{"num_hidden_layers": 16, "hidden_size": 384, "num_attention_heads": 12, "num_key_value_heads": 12, "head_dim": 32, "intermediate_size": 1536, "vocab_size": 5064, "hidden_act": "tanh_gelu", "norm": "rmsnorm", "norm_place": "pre", "norm_eps": 1e-05, "positions": "rope", "rope_theta": 10000.0, "rope_fraction": 1.0, "qk_norm": false, "attn_scale": 0.177, "bias": "none", "tie_word_embeddings": true, "parallel_block": false, "init": "normal", "init_std_qkv": 0.018, "init_std_o": 0.0, "init_std_up": 0.018, "init_std_down": 0.0, "optimizer": "adamw", "learning_rate": 0.00124, "beta1": 0.9, "beta2": 0.95, "weight_decay": 0.0, "lr_head": 0.00549, "max_grad_norm": 0.5, "warmup_steps": 499, "schedule": "wsd", "decay_fraction": 0.942, "decay_shape": "linear", "final_lr_fraction": 0.0, "batch_tokens": 65536, "max_seq_len": 256, "doc_mask": true, "train_tokens": 374700000, "max_steps": 5718, "dataset": "wikipedia_en"}
Each number is 128 + 24 x the weight over the matrix's rms, rounded and kept within 0 to 255. Layers, rows and columns count from 0. Numbers have three digits each.

# layer 6 attention key, 384x384, rms 0.0517, rows 231-255, columns 0-191
052134096086117129108137130143098107178111094119107182172103094148073102115204122104115161136098141138059178118057095147113161085156175163131194170086149174051184132094120243130096101160140117136146170111096134087094089168097136139091156187120097123128087131156139136154165125173101133160180142127114099145134136119108128118164118160104124050171164132164103128187108184138116102170142150159121141148167080058130091128118134143130096127119128150156121129158129161129111113144106121129137159149116169167091121083136123141156129123171124107095122114130115128132126125157153118146
070122079121115123127107131147113151152099105116146154188134141120088105095150102149098147115106149112122170125063099131172122156156188162127158110125093189072148105147133159155135092131194103110172160145133080094133140148105155143128152153092142099110121109175133106138164135143079142139154109135094129118134094169095145125133148152125122115133155118127131154131147152111122140143142163137097194149124094101116099123125082113094118130132138122128099122143131130124125137136115141136131143168131148129100111086131138140131116091173136143107091099132138115153162148119153148157
175139146155127142138085175119162087127173151153136118146132093109137148135133142110121133132139121131127146160171142122117151121118080157130169158147156115145132186103128079144108165134102131127117146168146119108142141148140129149103129157179121121156112127088109128162115131106134075099148112089076131132096160088122103097094091135132137132148140138148141106115097126141141127118093071143122116107131152147161122113125129089149112128136173151157083139123192095126083140140162121084136185093155139128139155136098149114146123104129120079136132137141107099147140107106135090132
138139148135157100119159120117121168112104073147089110114129148131140131138156132118102134163125077150065134138118134152119173154139149096125110120076139117124133142121137126122135102114094142151105090098122139125134137098105142156128136105109116138109143137147179121100128137130146150159099110118105134115137126136156153101156112134170077153113096138108138137130129089157132113142129103135140059129131110094126106163127124159145173162147123135100110174135101130145125134122130118146114106095113142131132089104144086115117156146133099140153169108147156168103135100110117133120
126172132108121122135144159124140151109126113093150102120158142126140136193081107144171139155120108133134137103116146119151106097121116174112096113134160096200092144104114100089134123116085122137058106150129141145068111129144098153151178155169109147157109167137114133154118105142101143142120110137115106119116135071166114128138139085136179140124103157107132128129122117115147149119156145107163055142160163159133153135148123111148128154072122119137125156159119162143142123120092120088141143114142158101144168127081124128141149127125147131115150119151131111114085134139139100097
110149157157109133164124086167151158143127113074148134094145157120132119137122125145127117168118132134151105117133128102103107158173155095134096082118093130165120102144116103140150136096162139122107137134127129152202143093158143148133134083107159160131123134118158145103121086126155143145094118150153108143161123104167154104148151126125141149097061107121151138103133105153146115115136120113146110113105107182109123158124152152148156148133161136083186122142099120111162121148114112150115103103098152152137098172166113121099144177104144180091145113122165123129152125151115125093
165133119120110103152153098136139116133124139084113125151148144104147122118110094151146144103097139148104094143117105086125156146112108106096146118097109116141160093124170098129156141164144186107105153141104129155084118114152168165150095131145148162130117172126126124131103091142129105123121095098113112158144153090120170147123128092150162155125060121136118119126139096127162149105163142090138128068085092184103171093177145129122105166152142157112165169145112141123138143101123136117117115116169106093112099121139109142152204127093145148110155159155182094105110159129084202106
117124103086120107122142135123115129070130088107115141119138134110156128159131106107141141108108126152153098147135102125092115140168136127147107165146111154151131138130134135115158144195150129103105073100139094151078096125146105150159170088205147145165108139127110113117147144120109146119114143103139118117113192123183115110095117110158104129110091170119127171106132138156129151165127112142177093136134137162098118097163128074080116122110149114155113157168119115155147119125099120099160107134170135129129139101078140101136165110114123150135154147156126117128098103114131136123
143142138141168141152128145117149135098140104138109076097145125093142163119113161095146088141129118142176120112151142132093133094138124141151124154137181114122117115113124144133147140112099126116094102122151114140120133111156151122137133134168129145162157137110114142171093132098150118093132136123105117123134162125161085119083107116130116148119088129128110136102136114124134109115132106105199090136106155151158122140101164119116147157151145139141148146160128107130124172133110140128140129097118160113143136153104132082147173128111118123154205164127171104106128156090114122093
129171127141102136092143116175099109133141104096156139119098141141095124139108109134126081098100198170136124091103095109162138115154113105170127126136122156117144080105098135135123131144122154094179179126076101125069133116108153113158087141097153132126108119144162133120122162165116150133120130115132146161108103104120142130117113117167113120083139106137126119135095135118136119143144146109076174122168105086121097134167085120152070074170108155083133128121113084135157136102095176169141104101148117162079100110132133132088129125112169083107127136162092096130132140146137178156
124134122132143125160096127097123135104137153165116130123126157114143143135085154120137108142105086103141110129178153115144144151118135132114134147102156080137095145119145116160158141149101154128117133126142148125092114116135103138125121119136134119103105147095134130124112151089147116127128114102085108095109155123120112132105144117126107133104134149106137136120157091144123128111119098127130118111148151157165167097124141108134146166092126113124114133173134135107083119124141091125119147120111137109136143150130115127138152128132103146163136136120148136123140124095137138117
111136132141127130124142130087133122116140158131146097148111095132145116079134110120107165134132120102117104141097135173126145112132125104112138143134143155126103105120107173107128124097133137138097121141119108107137127110129121150121161154134134155140134141124133108122139130101142103136142134143125107119104128123123114112096123151137138118142116135132140099131111129110128133115132145120152147116118125108112128141128134141122112140101146111129176107112095137106149105157113163107133128186134150155141141138129125135118131115140126134131108107108132113132102136133092096127
152106145126108120126129143129118139161130112117164135119121132107158128108100154146122146094161135160122147117090125127154081141120125113127136116117137131111143154100085177110106153127132111144111145155113118111172093147138123120117119115130157122132155089106110119151169122134143137117138127124148140127138114114152132120172165141137156110125155107082134131138129145119129131094147112136114150150131092132117145149114128119138130098099127123106150128112144146146140135151147160126112128129116136168153135143145144143155129128157128159096131105127126138136087140120151104110
171127155140136104129113115086128105115129157148110114114138141146171147158090120130111109139145113129138090108180133133128119145124103119131096093145128087164110130121125061134156137147120142116118112138139138159101142149154103118133117087117121131122128129092136157119114125110143132127097142125163129120084135104129134128114127108124125138118094110112171142111132094122116152134101116083111123105130142129142148105136129124113131119110138124118133094136155107127128130105120119106122130114134099121157152159126122129131127141101139136157128133107124121131132123121123146122
179137171135142101118104121110122103081072166138129082081144139116144131142064121137130102126129115128144092131179167121125109138131067099128083096160153061166101137120106058117141149141131141151117102127146138167133151142121077114121115080124143108116120148099124172097123131118159141142107130131152104098123133097124150117145133137133152145114118113101155147117130078121133146133122095103122105114113158142133155114130138146155158137123123125103133102101132114144160153115130124127120122120117100133152135190130109132153127131112131132122135113117167139098132138109118128109
154171164111115116135143130114132121098136151142133097094134163148187132162120111181169125141124155113162111076133144096175136121106119152119139107151187162148127114114143105151153139142146171098141113122141089134092164107146092135184114125147127124089153158115151179161114154119091174134090148148143120112126169094157114177062152101145065136100144135135090162115180104093116090126149135089145096089131161158127111124206161126062106141098086100170124135158181081118165157135097149155094141155124090144155108177118120161109113131137136188117149157144157140091081144154080128117
108141131114121130128156131135135129123156130129140145154147133103118125131178139109139160125127152120099150141068110127119155119148154148123163159106137173095136129135123181127084147148116124139116141136105101103120127131143132133131132161125123153134140130146124135098143139139137149112152131127118119150137125144145121129141116139122142113141149137138115127113111145146113115145154131159136126125159117114132099133131118115142092119157122150145131135143110137125135136160118132122133139133138171142108117116102145110110147131144117119106138133119129119144119112155110120106
139147124111149132128143149126133115139157151119139147162111113143121100133158131148143143101124174113126153117066139122122137116143133148137139162112179186089133128093134194134119144144133140123141153139125071124142119147148119131161120153134123146097132133110100157147148140156120141102159129145133144130103147134109120119140125138120114085154158112153120105125126153130109144114161136146151125119147111142139087133131159112109101098157142130156130171115171112137138152165131158114112132145132134184124113132110129152141111099129131127074143163104121119136124140141105113125
120155097103129152126168121147145162112144121094100131127147175145120158158095118147127130112115111131145134174139121135145164089099110132083135104104157157127105118162144135112177123144098138072118118161119136123077091130144159112174152144093102147105136169140145160209129154115109124139128139146123141158113156128116124116080134096114132093105116161150115119145137135122150144111138137168156098117126131159135112112153133093089082162080130133125162119125132141106150108116123133134124135116147125118140148153136130129149191134148118119168132128113113148135131152165087137121
139165146097107153117117116132151167132121150120148137122118127123149120121128124157120158132113098111089163084126109136156149136102115096105150077118111110137150123136122112131112119152108117136117107165093151166146184131145100125152155113120101119115156157152137128104110123122108124170144159147143118122136132141139114165146096104116120121125114139072110134152110127121126123141084151127123133136088114116088128120134150128143132129111079089113146137126103138117171137099108120115111099137134085151125096119120143134136092133163100149130132127149184122120133151121117138119
154183169141113137137158150112174114179140153148136141115159114113105159140136142129123089131148122108140100119159101100095140113127111119147162133123187135103120165100146130147077166099131145094100137076138103109123148140106109097159161146159154106133164168108141171133109132116156170107107155118115137105158148077116110104143107155124134136112157131114180109086137131177106081113122083141148081111116147173140113108107152158171105125122116147139138129153152086158093128139156124097159120115142148113180124152120123109156152127122106117101107167120164159124165131122101095096
151124151139099150153132125114197137161125109064119092122128083070122159137130152123089137114161105171122144143121131122120154127135112122140082096137090108132101128138147110108129129123112117101139100147157134128174117116120110101125111113173128108130127157148156155129101111112143121142118132114153121087132116129135140123119095109090136137122129104140128135067142124128157103148055093138146104100090100145147131131142153134151129145100149108120159100113130089108078100149153092147141127102148135112151149160144081110145158138125093115124145120098153124121139154141116132089
137123123093103131120146171144132114155137110162157173120103148121139141145149166138071141166153105124108166107144127116153144100138096163125130109143141118081121210092148158102102124133096059128158135122145165140092132135111094108134157168109116122105126097130107180170118143145136147133150163162153123123126127100135113105130127109104087066178194132109107134152123140128090138159121131146112103157129152100147154136167159128152135109088106104139098102141153129164100137169151123138134134128121113155148158126118150125174156130173119084137167120110135109155131145111165110120
090087113139112162134108138129140137105097131071129146134143125110110127106116104156151134142130159142153154105105122122184130152137124137130148131149107127155091136128120110138144111113125150139143109149124096127114115139131142145130129134107157137152104126147144061106160118079107135156108121111109124167137096140097134149143138133176129151119127142084121146126144133146141141123101145137100163159120126122123105089099113148123137137116140122122104091146097141112131072106110118092148116136137150105114112105129121100124097109106167165126124072112111088126117142145150147165
147096123106106136123151129165140153102104128096131102113166157128145122142100151119134117122068102111094145101125069108128110106190128062103157112131111112111163114084138135130151117108100125146089137103121127092128143133129169089132123124196138106146149118139182095111116140126112134122149140150111090085137148147152127115102118072135155143149087171141132127156151088131161157183185128120093108142085137128100124121167136160124081113129139136109126173148150130126133114078156149126142138089165166128150107145139113148162164117117162178169180128190120137092135114130135190107
# layer 6 attention query, 384x384, rms 0.0533, rows 232-255, columns 0-191
171120122164117138143085156157146102095108115174133095083148121153106162127121142095159096164126126105144123090138120109140124124115130160139110126136157138160112171132123115131150134118123156126102105136136116130118114126136116114116146107144104136148147117129152181118117141080125132163102123120123142108101118130122110122127101124124109079142124147112134083147143118161123101147136120126143117131121119154166121111115121141131160140125156127124111084136129118119119119141137132128063133130140150128147107138112155121108125097123152123185132125147139121134102087126124153116
113146151120124088160111118129105145131155101183126160165123129145097109124129136139174140123135124069098170091107138120100159101125104122179130141140092149100197182145121159158081100107154063162119100099077142117139159092129154124144166123149132136152138174111137112110141134137120099107097118146175141136119116139174151129106167111141159131136090132111110125126125121151165141098125109144086117204089121152125147125145173149118155135146141135132151143160155123114202165099095134148166111087146113155150111112121136132143112143165164134138148099128140132139149146131162121172
118128115143118145150168073147145123122103124110130128148134117109112119098129124120089139096100169180155124180150122106123146133120133087103154130139116077111134083100133113136120117111150107156169146125157121090176145125141151112113097124122135119122076140115127144153116114142145131099117148109072129169163143107135152165150150122070128145092175121142095131102125123070145164123090126124113145096153134119114143140138146153126103149202148134137130185139122163102127153108147122177107142147119120113152099101130126143093114103120115097107163118127148113087142152125109152137
102113129110153108141167159130144109111131089060137131147127146109151141088119127145121098127133136154107128184102107145135150142108140099134109122156141132114134098128087138121091106143119067147133105115126129161139195130180108112135105108105150127115147118178115108142147161139124141129151114100122122134122124143120133134142145130121119172138098104130116133136166121139125145126076174134130145144134138111065125126132151110113104107099079112154111153134100133117139116128131124108165148122162145140138106125106117180143142120139100064120154125151131129113159120122119107132
135094105136134138115161141136091103145129108107112143139137118122125159119094134128114109093139133140166124185109139106114132144139113119094119160122156100126091083137111112114156107145082110128164171146167166099130124149150126166110091121146156094129105092125081108098121076120163155132162118089098097143135193130102124121179133150096149121130131125114117123096116130100131123178159092112189157081166125112144155135082131100156073131131136107108119171110163163132075106127136126113126105125115149144123138108145143088133148091092117130127130164123098124125081165123146132123
115143160123144122112122145122114123153147102141116125075143129154112189179087152110107104139126145137133098145110080145109130171079163149165139173136134088165102124135089098108093106179105152155101116107151150148122154152159120146146113147099097129189117147142118150088132128084144181147125171096129100138151132128094102134135130092123163104121131129084135128137145127117105140111124148145173184114150168125089146131111153162118109135155089155107118153127140107147099118114138138119125099124132159138153124095100133110114081065137086158149099142102091159149104100096140108129
147124144081101113153157162136157120127104063079162109156164139093095159106155140145157182141144144104152153180091094066109092151127197160088109103104084110124088121167136117108102158111063169139126129125133141145128115150161096082151151140132131134152178099151133133118116112129144169129156139105151176125134106100126121153142147105088113155106145143099108139163093169188136155142111122132120123185140114139107127102088129139131156100114104119124111094077103092122104135104160148123117121164159142147063132141099070155133098157165124107102090090123138143107085099109114115112
127136151123115127156163129089109138193108119133082145194114167077111131112092169159119153132143132104104159099095104103162145140170119113106126100118116114134138094107106147154106078132123136169117143138103138138182152135114160126163118159090167122100148126114133138166125107180150123153169150132148155108099115124104135143115200124135133158113089145088110158098150129133122156115148129099074145152153097127078159087137134070153127108119092102131110161136145113127135149127124146140155142133158124133101160134163078156134120174129131143100155142134131106121104127123158128155
114151090119155151125120144119148140164151138151135131128140067170142107126119121120141092096103089130121090130139154135134134101131149155123156145078144141067117107173103139147129115126153116149113177144138137104088132121136127108133154110174114133127074134104115083116099130129135176142152085144099136093156141143169134093098092169084164110142121144180142112117121171106101109118136179154159146161145113111175112125125170098058090107111182085162159133128129125128136122141122146111113164132114136112167099130150118137127142090093144102137110122128149138076131124175109096190
144104126123093077131178115132128129102113110100139151141141171131138126101131148150125153127114129149148143140120113100074086137118120108124109102162111122149135144111143127112129149126090137103167115101112118142147108129109105117093124118076147119125153107134139150174120100125130119126129157134180133173126097098115117110152161080143129126098154113112114130136126090140127184164130100137115119135143139110089137127148096135159160161167110146097120103132120130143124144144115135116123125107157111135082142103117113133146116121137151150150128124142113122121099130088159167074
130141140113142178101137102144162127148137144157134127111127114127126129118126123150137115107186145152090113122137166129187143121109144129171148128086125140109156114124100120136144118135155144144107164119122136089144144113106130141146133106112120115114135139111119094092153140152143126140132132138119129134147149149117118150106109124130130148154102166146142149117132146124105117135152148125127122123137149119141119131133137104161132125135125150105147142154122133131152155139118144155169116110154132121141141153136141124131136177160131109093137136130162130113163078156103077191
122168109101147174099147093141128130143150138123129130156132094146108096138135100138117120126111117151125103162134177161124152142154137116116142126127149130101132121129124166110130129162142135129124146160136146097152154111123110113136112107120149137108132120121116076116153122112138109172150118140105107119126174133147111129088085149107123110143126120165120152090124161112118149111131163109162113100134123160182108159103156117096117098086121114163128119126121118110133099178144137126119161146103124114127145127129137165157137124128123094105129158088138143108179106158110113136
156102135162101083152136136163106149127139105149144143156100162082124145085131075135132110095137089149108154159128087109132114137114112117166138116135105114129146136162122131112128106144113102112137124083088147136097145124137116135110180113153123118146143114153148122114067105180096099135072147087184136148121082121124148131182132091119143145131131122126105118141116123141168128132118141151096117146115114112111160148124172184133133142137082120103124121163120150148108131098133118130181122101138118079078124102124150137127099160151168099150115126155126116160112119111176071120
120139115116125090106158110148109131164166097117147168182097160105145125076126105149110103082119106144100130155148078140094102127119097120114109094129084084116161093126104152132172094170106088114153151108084190118134169133130151128108114117103140119124168123142107094122129083149106120134115157098155132153126124108132132135167169102092157148125103117138104157110097139118177165100106130133114114125117103105086152159118177144120112119126095115094157121148096162133124111151138125123174110064107130095078131089112168150168113123108163077140164140109115108120139149131174083113
112114108146111146092139142144146177141141100119110119116109119149130145140138125135123074147128122110115133106124071142147099120130128140110139103141164127101157087101107169158135146158094148150154144144061139073125126123149118100138125129106116106148171117148120129171115157148079123140090151122119094149152070158149123169116158086131173115088125141091139134150169162110084121159121177142115167116138103114115086101107123123111120180156070111111168138160078164143104126152149125123153136112094129081084117098089196149113086137085133083122120095135130123125135128100126124120
109120134114148156150128121058151110160121156076136093081190085168094132161128163148135140129113168113177093133106210150123115108139127146116135157120141125140117073112137129120121123115122164160079118123179093117160081125124151141140158095125129097143069142086160174127101122068182163094146086119080134078114156104148119119109101148102125119149172102119159132127112115063093100119135108138177165103160144133169122118147088119135099091129163124188137124123130072111133125116124145158113153160133165167190128154148118100125149071114087168116092103113132147096134120154104146123
103133113118098158114119135090075132150127141136127101077131121146090150139132109123128101174126141098144144106093163186167103087142093200143139124129157160128137133106144173130104095102155173171087138143152099111051098106159159101117179128127121097146110135101188167144109137112132096161165101124111136125157094126137119114128142093125128093107149133131178102144123143102082093125125130114121142153141130141168138103101096110105136129103143129169094104157130131075141139117120149114110147127136166140152125148145131105120117124115119142127067101131132152119120085117143113163
129125130096153150112164118125144131106114143116141163128101159095132180142118080169157086167140107130118118140115106137164136141106186148141135114182128151116132138107080125162132137135146137126140110117131120119085140132164141098180134171107106126116145146159127128130108173137140161122165100080133113118130064154080123144130143077141101102136112146090133119132142130160105135120157174129117158094143138148108119106141135117167148158134090128127143135109123163159079139108142158110131142147129102100158126097106118154109107167144137094149104116140102121158122115115129095126
101137110150119164096123123138141121121152125095123083133151104131092148147139119117123109132107143138145097148135145109121115154087127122127125141144160123122123084082126104144144143109173111110126150138135114095134174114136133092140132131101115106139086146125124111126133168106146156148134157125119133143168139132127131149105104101164130170134127143119127107108122124093136173131138145115131172134156187129131142145103148147117096116159100119152128123159107134124094104148161115129131131132121130092138142140142123132123124125108138125164114120165096156111167144150095124115
111110127132114090100147126124100155142103157103178145119100135116093110127102120121168128102116129115143161094101120119084122084130091108119088131124120063151191093128133154112132119184148110129148123157073155147172137126114136121111142090116157097086104130133136142170110090139116138106149112103129109104076175135150142127181156157115129154141146113132131165144114113119155171131184131130087144161169085087129139132125140099184128153151129136138126126107133163137146123138111138146169154073124132138109105084095166096161132124126143108122141137146108099127179144130188156117
114099084113130139093129170116137108132116191123117185126125100146114135138111132146146137122130137125100141154121118159098165113152153130138131133127084095137145080128157097136111122156141116155153145121120142123146139129146134100123111161125141085080114130157158105136161094126160155100166118142139108114122165164134125092141124163157136153138114115088094098114104098146115156141158118123132166149122150112120140138123144123183086146147109159148126177120167152160132109103117143134195087121151137165115167116160096076134134168124146148101135152104107127142134142133163135103
143139098171147110115144129125097138088129180131116157161131143130138077120150093138143095157082126110133118129133156152107121123142132125142146103165104156110139155123186138142104159128192109106150103137096120113134129120100098100120166112146157158073149149161189148142162181157100092140144075148160146123107093152141169164082097105171077175140113102147116115090129126147172166099144209140064130157115139134126113136152115096127130145117102128175124137118067158130158095178096120113172162104137098133155118123144118160142138169136161118095131137141139117111167173104125151131
143110116121103121164115130115157116110125077110142053139154114144140162112137131072125123122121081101124119149129121078126102154119103145115117121130179103169133137131077080091147137102095141132109108127139126135128117146154098119150105106123079151162128115110110131092145095083125133104128109109124129114135141124160101120092126117096109118117108131087162106163120111158125122169120112127163115125115115124116146134147132141136137122118172139118150100110168134120102118113159146104088104142146135109124103166130130083122128109094128153154104138117126167133105083143108144115
124106115095130175183143129108150132148084130083086106110152122127127170095120140105094117097100135134116137113116130133099106148088146130101128153101098087129134100125119135138090112077126112112120106106108128163168132125152135118122143099153090160111134086140100106112148140119147125097174179118076173106106131121131146128123099120143103164093144155101097123115119150085097162151106174135125143130116134107132133122085120147064123112174109098126119124127081089104125149118132109138116120131166120140145126092092141087086108143130099145145143118147109172127138083113142172141
# layer 6 attention value, 384x384, rms 0.0417, rows 224-235, columns 0-191
099125083118122128129115176145126119141090147100162141108113133119142073091131135133099080186157142117097107138150129137128143133153133147130120146147161135112143120124123127129097130129142148097138115119143103094113139127148154110119122119108088133096141106171119127118131130133131060137164106125141156151121161150126099095122153134134085121142126144135144062145116136123112115093139189132106136161116096152130127129087132103149140103092138148144143120124144120111087123118099133073135167107125144139129104161126105132103135179153118148124089089141145095161108111136164074141
124122154096133134138131119099127150132112115119116133140127135100122179107125128143087134142127131142152137082136103138150139150107108092122110146125138119134074145091137123083113153130114130142140111096117121134118131121120118129111099103118128115126136178110108128114116133136157191098086104088119172077116125160145109146141120125124138126117151103145112168134156134149105118159167108144153111109122111155153152062128136183077130126157105131138113113119112119169124132155138132136073135120126107118119128120132148109171145088140146136120125092097110102109111119112132194156
118094116103143169166142132148146140120156106115125127124095141108127148111144100131149121133093140131134130159142129113105146163103116116141125112082144151152129142094139136092148142154095143100121125167124128149171150100117123122156134147105137142102162147125143142146165140105138167120094135086094166135081150146103131140117129156109118112114156108149092141082177184172134122140143108133143150112142115180098125122148151138120130138117102089128106144156109123105165133149168086127095153126114122119096106142151109166152115175140136149117131163102137132128158153106128137096
145100121089122099169111053113146120123121102143129136138148129088124140176153087153094125154128131153121101102125149135105081126096118162129124103115131126134096137140121121116082140131150133139115136101130122145118150116142119113116122138145151108114135126085149151081112138132150130131163143115104139124115094119113142119125143166102147169142096165103151078150146098107095159153115143161098142102096133124094155099112133116119118103137133139147092144133152110170124169145138081110119120130147117160131140126134153129126145155131133121103107146101099149162145093133143173129
117083128124088155119192146132139177139109138110106112095130140115104162078121101137135137148154145107103137113128144097126146118105155173149138112113108117074132136118114117142122116072114133112134109147129114092140103081148127126119143129121125090110212156103136136124135137128125108107120147132093128150143150144129144123139132148164110103090117076147159088157153143121156107154083109137126133117114131123123130131122125160099116159131134095127149125134118143110136148153127110136126114105121112100114126142109154111070110119129107158122152159130134145133144147167115116161
139099153132110110164089145145139135114125119139123095115091156117152104117103154129121157097139133116108134112122158115128144126157147136110122146105145128143119146110107109120135135154089123134122132117109095134123110120105165105136121114135151100167088133144136153140149122105134101109133115133129087125097131161095128139126128122098143090150133118113110122114105108130146100146164160104135117136108128160151144146181135123130112125145131127126138137147154108118115113092138159110107108117138128146130122124128112123096106142174114145175124135151134114118145123127148156135
117118159146117125123095124119121121146143119119108128146147125126107182137104131127123113140133131116117128123119133156150108137065132110106142115161138117147121112139095132076093137102094123153155173133100136125135125145127135121157133134139133134096168133090125154143150116131130116130112157105152150160164095128105128128128147103145162164102104113115151128133168117100123122146127140096106180130088107111099146164123165125117120106137100163122117114140138163149136154126156135128134101117154108136111121112116137097141109145124147119091140104111123116128101107121155110100
117108111140104127155149144158159129114148132125100137159133135147105068118141173142126133118150101130126119113115148105134164131196156115123110132093126137114092106152169100136136104130124135120153106152149120138150112118119126079151145121140127122129127111171152138155162125122094109130108104126120124149146138102104133163110092127096107084166147123143128137133124161137160094119106113142115110133109145150146092162138123170157132130128126119155110083092115105101151106128147145103139096129138123153103113121106157165115092096080122096156146115151132132080118089150118151123
108152139097139127116150102155097157159111147110114141171153139121075121084145089125107138162100119142182118082131127150143116122144149078131142140150153144130062150173135130092117131112107118127151140106123122081082139085155143121126118130085100128111145172134151100102099125160132148110121180102091181170167086108108150105176123134149146097109103112145131131123125116179095103110134142164117132131194117128160119153110112141109136117141104119124081089088114129140097126178128132097131118125173148134104169109159159154158120168115106106131097131084075161126074095134078121132
153158124133120127100110151128103069124115134152077126099129149158137105148132107117132155204122135116084138129114121137105110112112131106155137159099138136133129133166116137133105139130081120137106132093132129087111134160090131138150133121133133085106114144111153138108114118069107115116125146123170096127127145133086081115118122066126127137141118136104158133113129107103101115122122137094107133109151129136114129174117112125098120131095127173137125132120133172135120159108123150139161079095142109116160119102143145075128133119144153108130140121174134146175145107177111122218
158130135102101112167150095113084140114124101133117158157125123065099134117123124109103147085111121145159104134136110099130128134119143129078120098169123116141104100079103136119137142136137116112116138122158154161139128116151135127134166102114103110162135154125108092129079124155161134113113164113121124088108103129110121132114135137110144125115134141149141123168129079112134150153102125125169154098132125146153134122134130136106122104161135120128104143143090144123131132132158135190130123125127131129123075107132146118160135102145117092151132143086070136103100150099111147109
127142122127149113121091107100155112128147111129153109118127138110110123143107139146160129135152130103149141098125128157110103126113098115106160111161161136142102150127144108147134127136114124155112171112115131166123096120127138139127106107109114151153107146086133100150125115086138175084108126122120143105161099105152120141141109105127138140130138111066110187132132095143113094146155080144162123096148116104146117122107168152123125139138120147108158154126142113136152110114138162141116160133147141153140148141180134094152137102159135157102132094085155101089092144083137136125
# layer 6 attention output (transposed), 384x384, rms 0.0417, rows 224-235, columns 0-191
089146135137167139115130123167152119132097198132130110139154073142143107122116153090106162162147142144153126128124143109143175138141132139116122152113112154140131124070181123132145123174137144098089112131124108125129084149150136152151126117094151135134152133156101104138158153126141091135132113134137152128084122133136094121146119144117127129151138131139110121143116158116099100154078117118133102123110139129143113158091132124123113127137095102151151119121107155120123124083139165119133127130127080136101169104154130170142095133099152109112121169157116139139128111143128120120
154118094143131128107128109088137123127175112136081102115141119089138113110140139120143121127130125105090187137190137145129091138120143099096148103099110161125072167162098107165132125098132131110135124146133193158122150148141083127132129141153090121140096138134115105137079099099099119092124130154086113104148160131128158100123126136101137142161154103132162091144138095117114113134169103166130137131134131117156141126137125107139150108138158125113116133109115153148125133084164111159125106145119170113134095165148127117112129143156119173126097141122127103109110111174104123123
166136120129142136123104117166118122099130114129088082110111128118113136124158175148119119125123106110088168135157096122143152165072103104097132110099107152090118087159121163115087107139161133158127153129135162148148128141129127157136127117176133159130118136137082106106137119157145136118147136161133109146161158129137147107105102117132091148104149114139103107102128105178136125140127123126125102085189122090122156121145134116102101121109159089099141186074108129193141152104155123145156075110124151155108163127120119132124157148128102115131155162117099103112117100149105106152
126145098155141133174108147123159170134119091121069117148127123126134121068148117099136093155113106123125162123090139148124135149126128126132154085100112136140089145105145119111122154144115147114129146168137141110117132131138096126113164146101126172112172114141150111146142156138103109100120159104140100126172166130111107108146147125126136088155145126124110122164132120128146109112147115146118119136111067141128104132111131111134124104182122121158118118116150145139146136110104124120110139119131122148125054120125102157125095119144139130103141148133128118097139123141137121134
096141134136110100119120158168082120108118095103135118127094105117148109094107100134114092109147094110135118128097128126122142173145114115146120153127106101122163082163126144099135097118150143128148130111086138132160096129123148151123161128093149108141155174109097167120135112135150112126158176173105128161115132125097132128161128116157138145124137112135131141158130097155137118123067143113122138137133146150130151100112131182165159139080115124085094168085105112140135121145173118101110128109140136170125121100125116140136133085124138155149146117119099118134167179136144154166
152124141126147134111136083113160158142146138128101118128151100103121165153132154132138160100150167128108089127132117134164154108120127102151126118135137166127130136154120141155129095137123122132134115138120116114128144151124134145122093093144101121152133126129155138121127108126119152105100126103134163109132138109160138107129129160117121126119130121120152113158138103155142115106146123161125099092128134110097108147161110111139148137128112106122097136137114119116142130104162144149161116147108152148146142119163118156102106147149098154100148133147160151101131111140115133130
099133114164079126138116167105101125123115131106134125125130134181103113131152089128128081152102137125120188102128117134108111157151159155137147124138109123112104144136130099139119123138117161127129140137156169128092097125160109112144182182112118157136143126126159136125072162125115107110172144143124137147106128137091123131123154103155147114141117120164138099133144153132129101126103098124116167156145113147153114125079135123129158097135128160144116112125115104120137094117125102087117177116117119113111117134103123150136108111123127136126073150148105141132124112104129143136
159108134112129138130151115149139113133155097084140133133093147101120137158114141167139113068114135120157066133082121130159105129118111122132131133149136121132170114158121172131115106139133121141151115119080099089144145131093164164126095119164135116156117142136126115088155143143120172155139113130158126121129123123198103126118116133118152137101113138120130143096125110121114118132106169143125115114127173103086137130145093129119103138168119110130113133109157086159120122149129158162148136132160160168158152073132167110118154155148148096135129117137148154146123146105171105153
119148119147123129123132084114129079103105116092169097142108090148137090117140136119112089125113124115151157160130180153117100155131161153124180127128164133129122137134127101138077159117108136115130125114126181124132116127121076192141121168135145172154142167113122084099099129074155089143195166124112095108103149099154123081139075090110161120146157088144145136117155142108126126146109117120132110181096154119174160152089141151141127118151146125140107131099127139172112097117131117107118108115146144118126086146115154141132173117136184164102099151106127116139166140099153102126
119134118120123118113164164120136155148158137143101166140128120171136140102129120132146132127151151156123107109100143153101152102119170172192154112124149141131141174138132098150172102125079120148080140106125108096135181127149107128149130134037117124149115091139159125131104157149104101108108118127126151164105136140116129136107141119167144091102055137146134133175138125137108129128140102124117128121126133159132076142102133149169153136104100146156126078184115122074092117140137152124135192129094129144131120141149115166153091135129124131128091137156122178113171130122121139145
138152125145146111146084153106096140108130138121148074126101151169135142107129165107115118131105081091120167115192129100090102176144114145103141107112116096146135165107090095129126118123140116144138129124131146126110170150136128151097154124161137144144110115106116155160110080100140171146120142142101122094138135126117186118131103106124132112143130155099121109167121088135117129109153155149114119132115097140160148140124149137147133150152156158077136108094160130121136107143149097148103123105153145101155104153139137125109137124141136164109112119095138135158127133176135157104
116126126121105141138146129071128139114164164168137153136159107117109106142132108108145126139128176149123158123150135131132124126125136130130117125141125142095064153126095113163113134103112115113138155158158192138099102111122141067115123151145082105137115106146128125156067091106092138077111136103123159132111123131122152131151164143127124126156164113148154088079143127112154103077165131148135157156141154128132154133154116127080177104144128116167135149169135143174145109115123115101134139120122183098100081170132136109132123128161120152080111126135142133130106106121107139101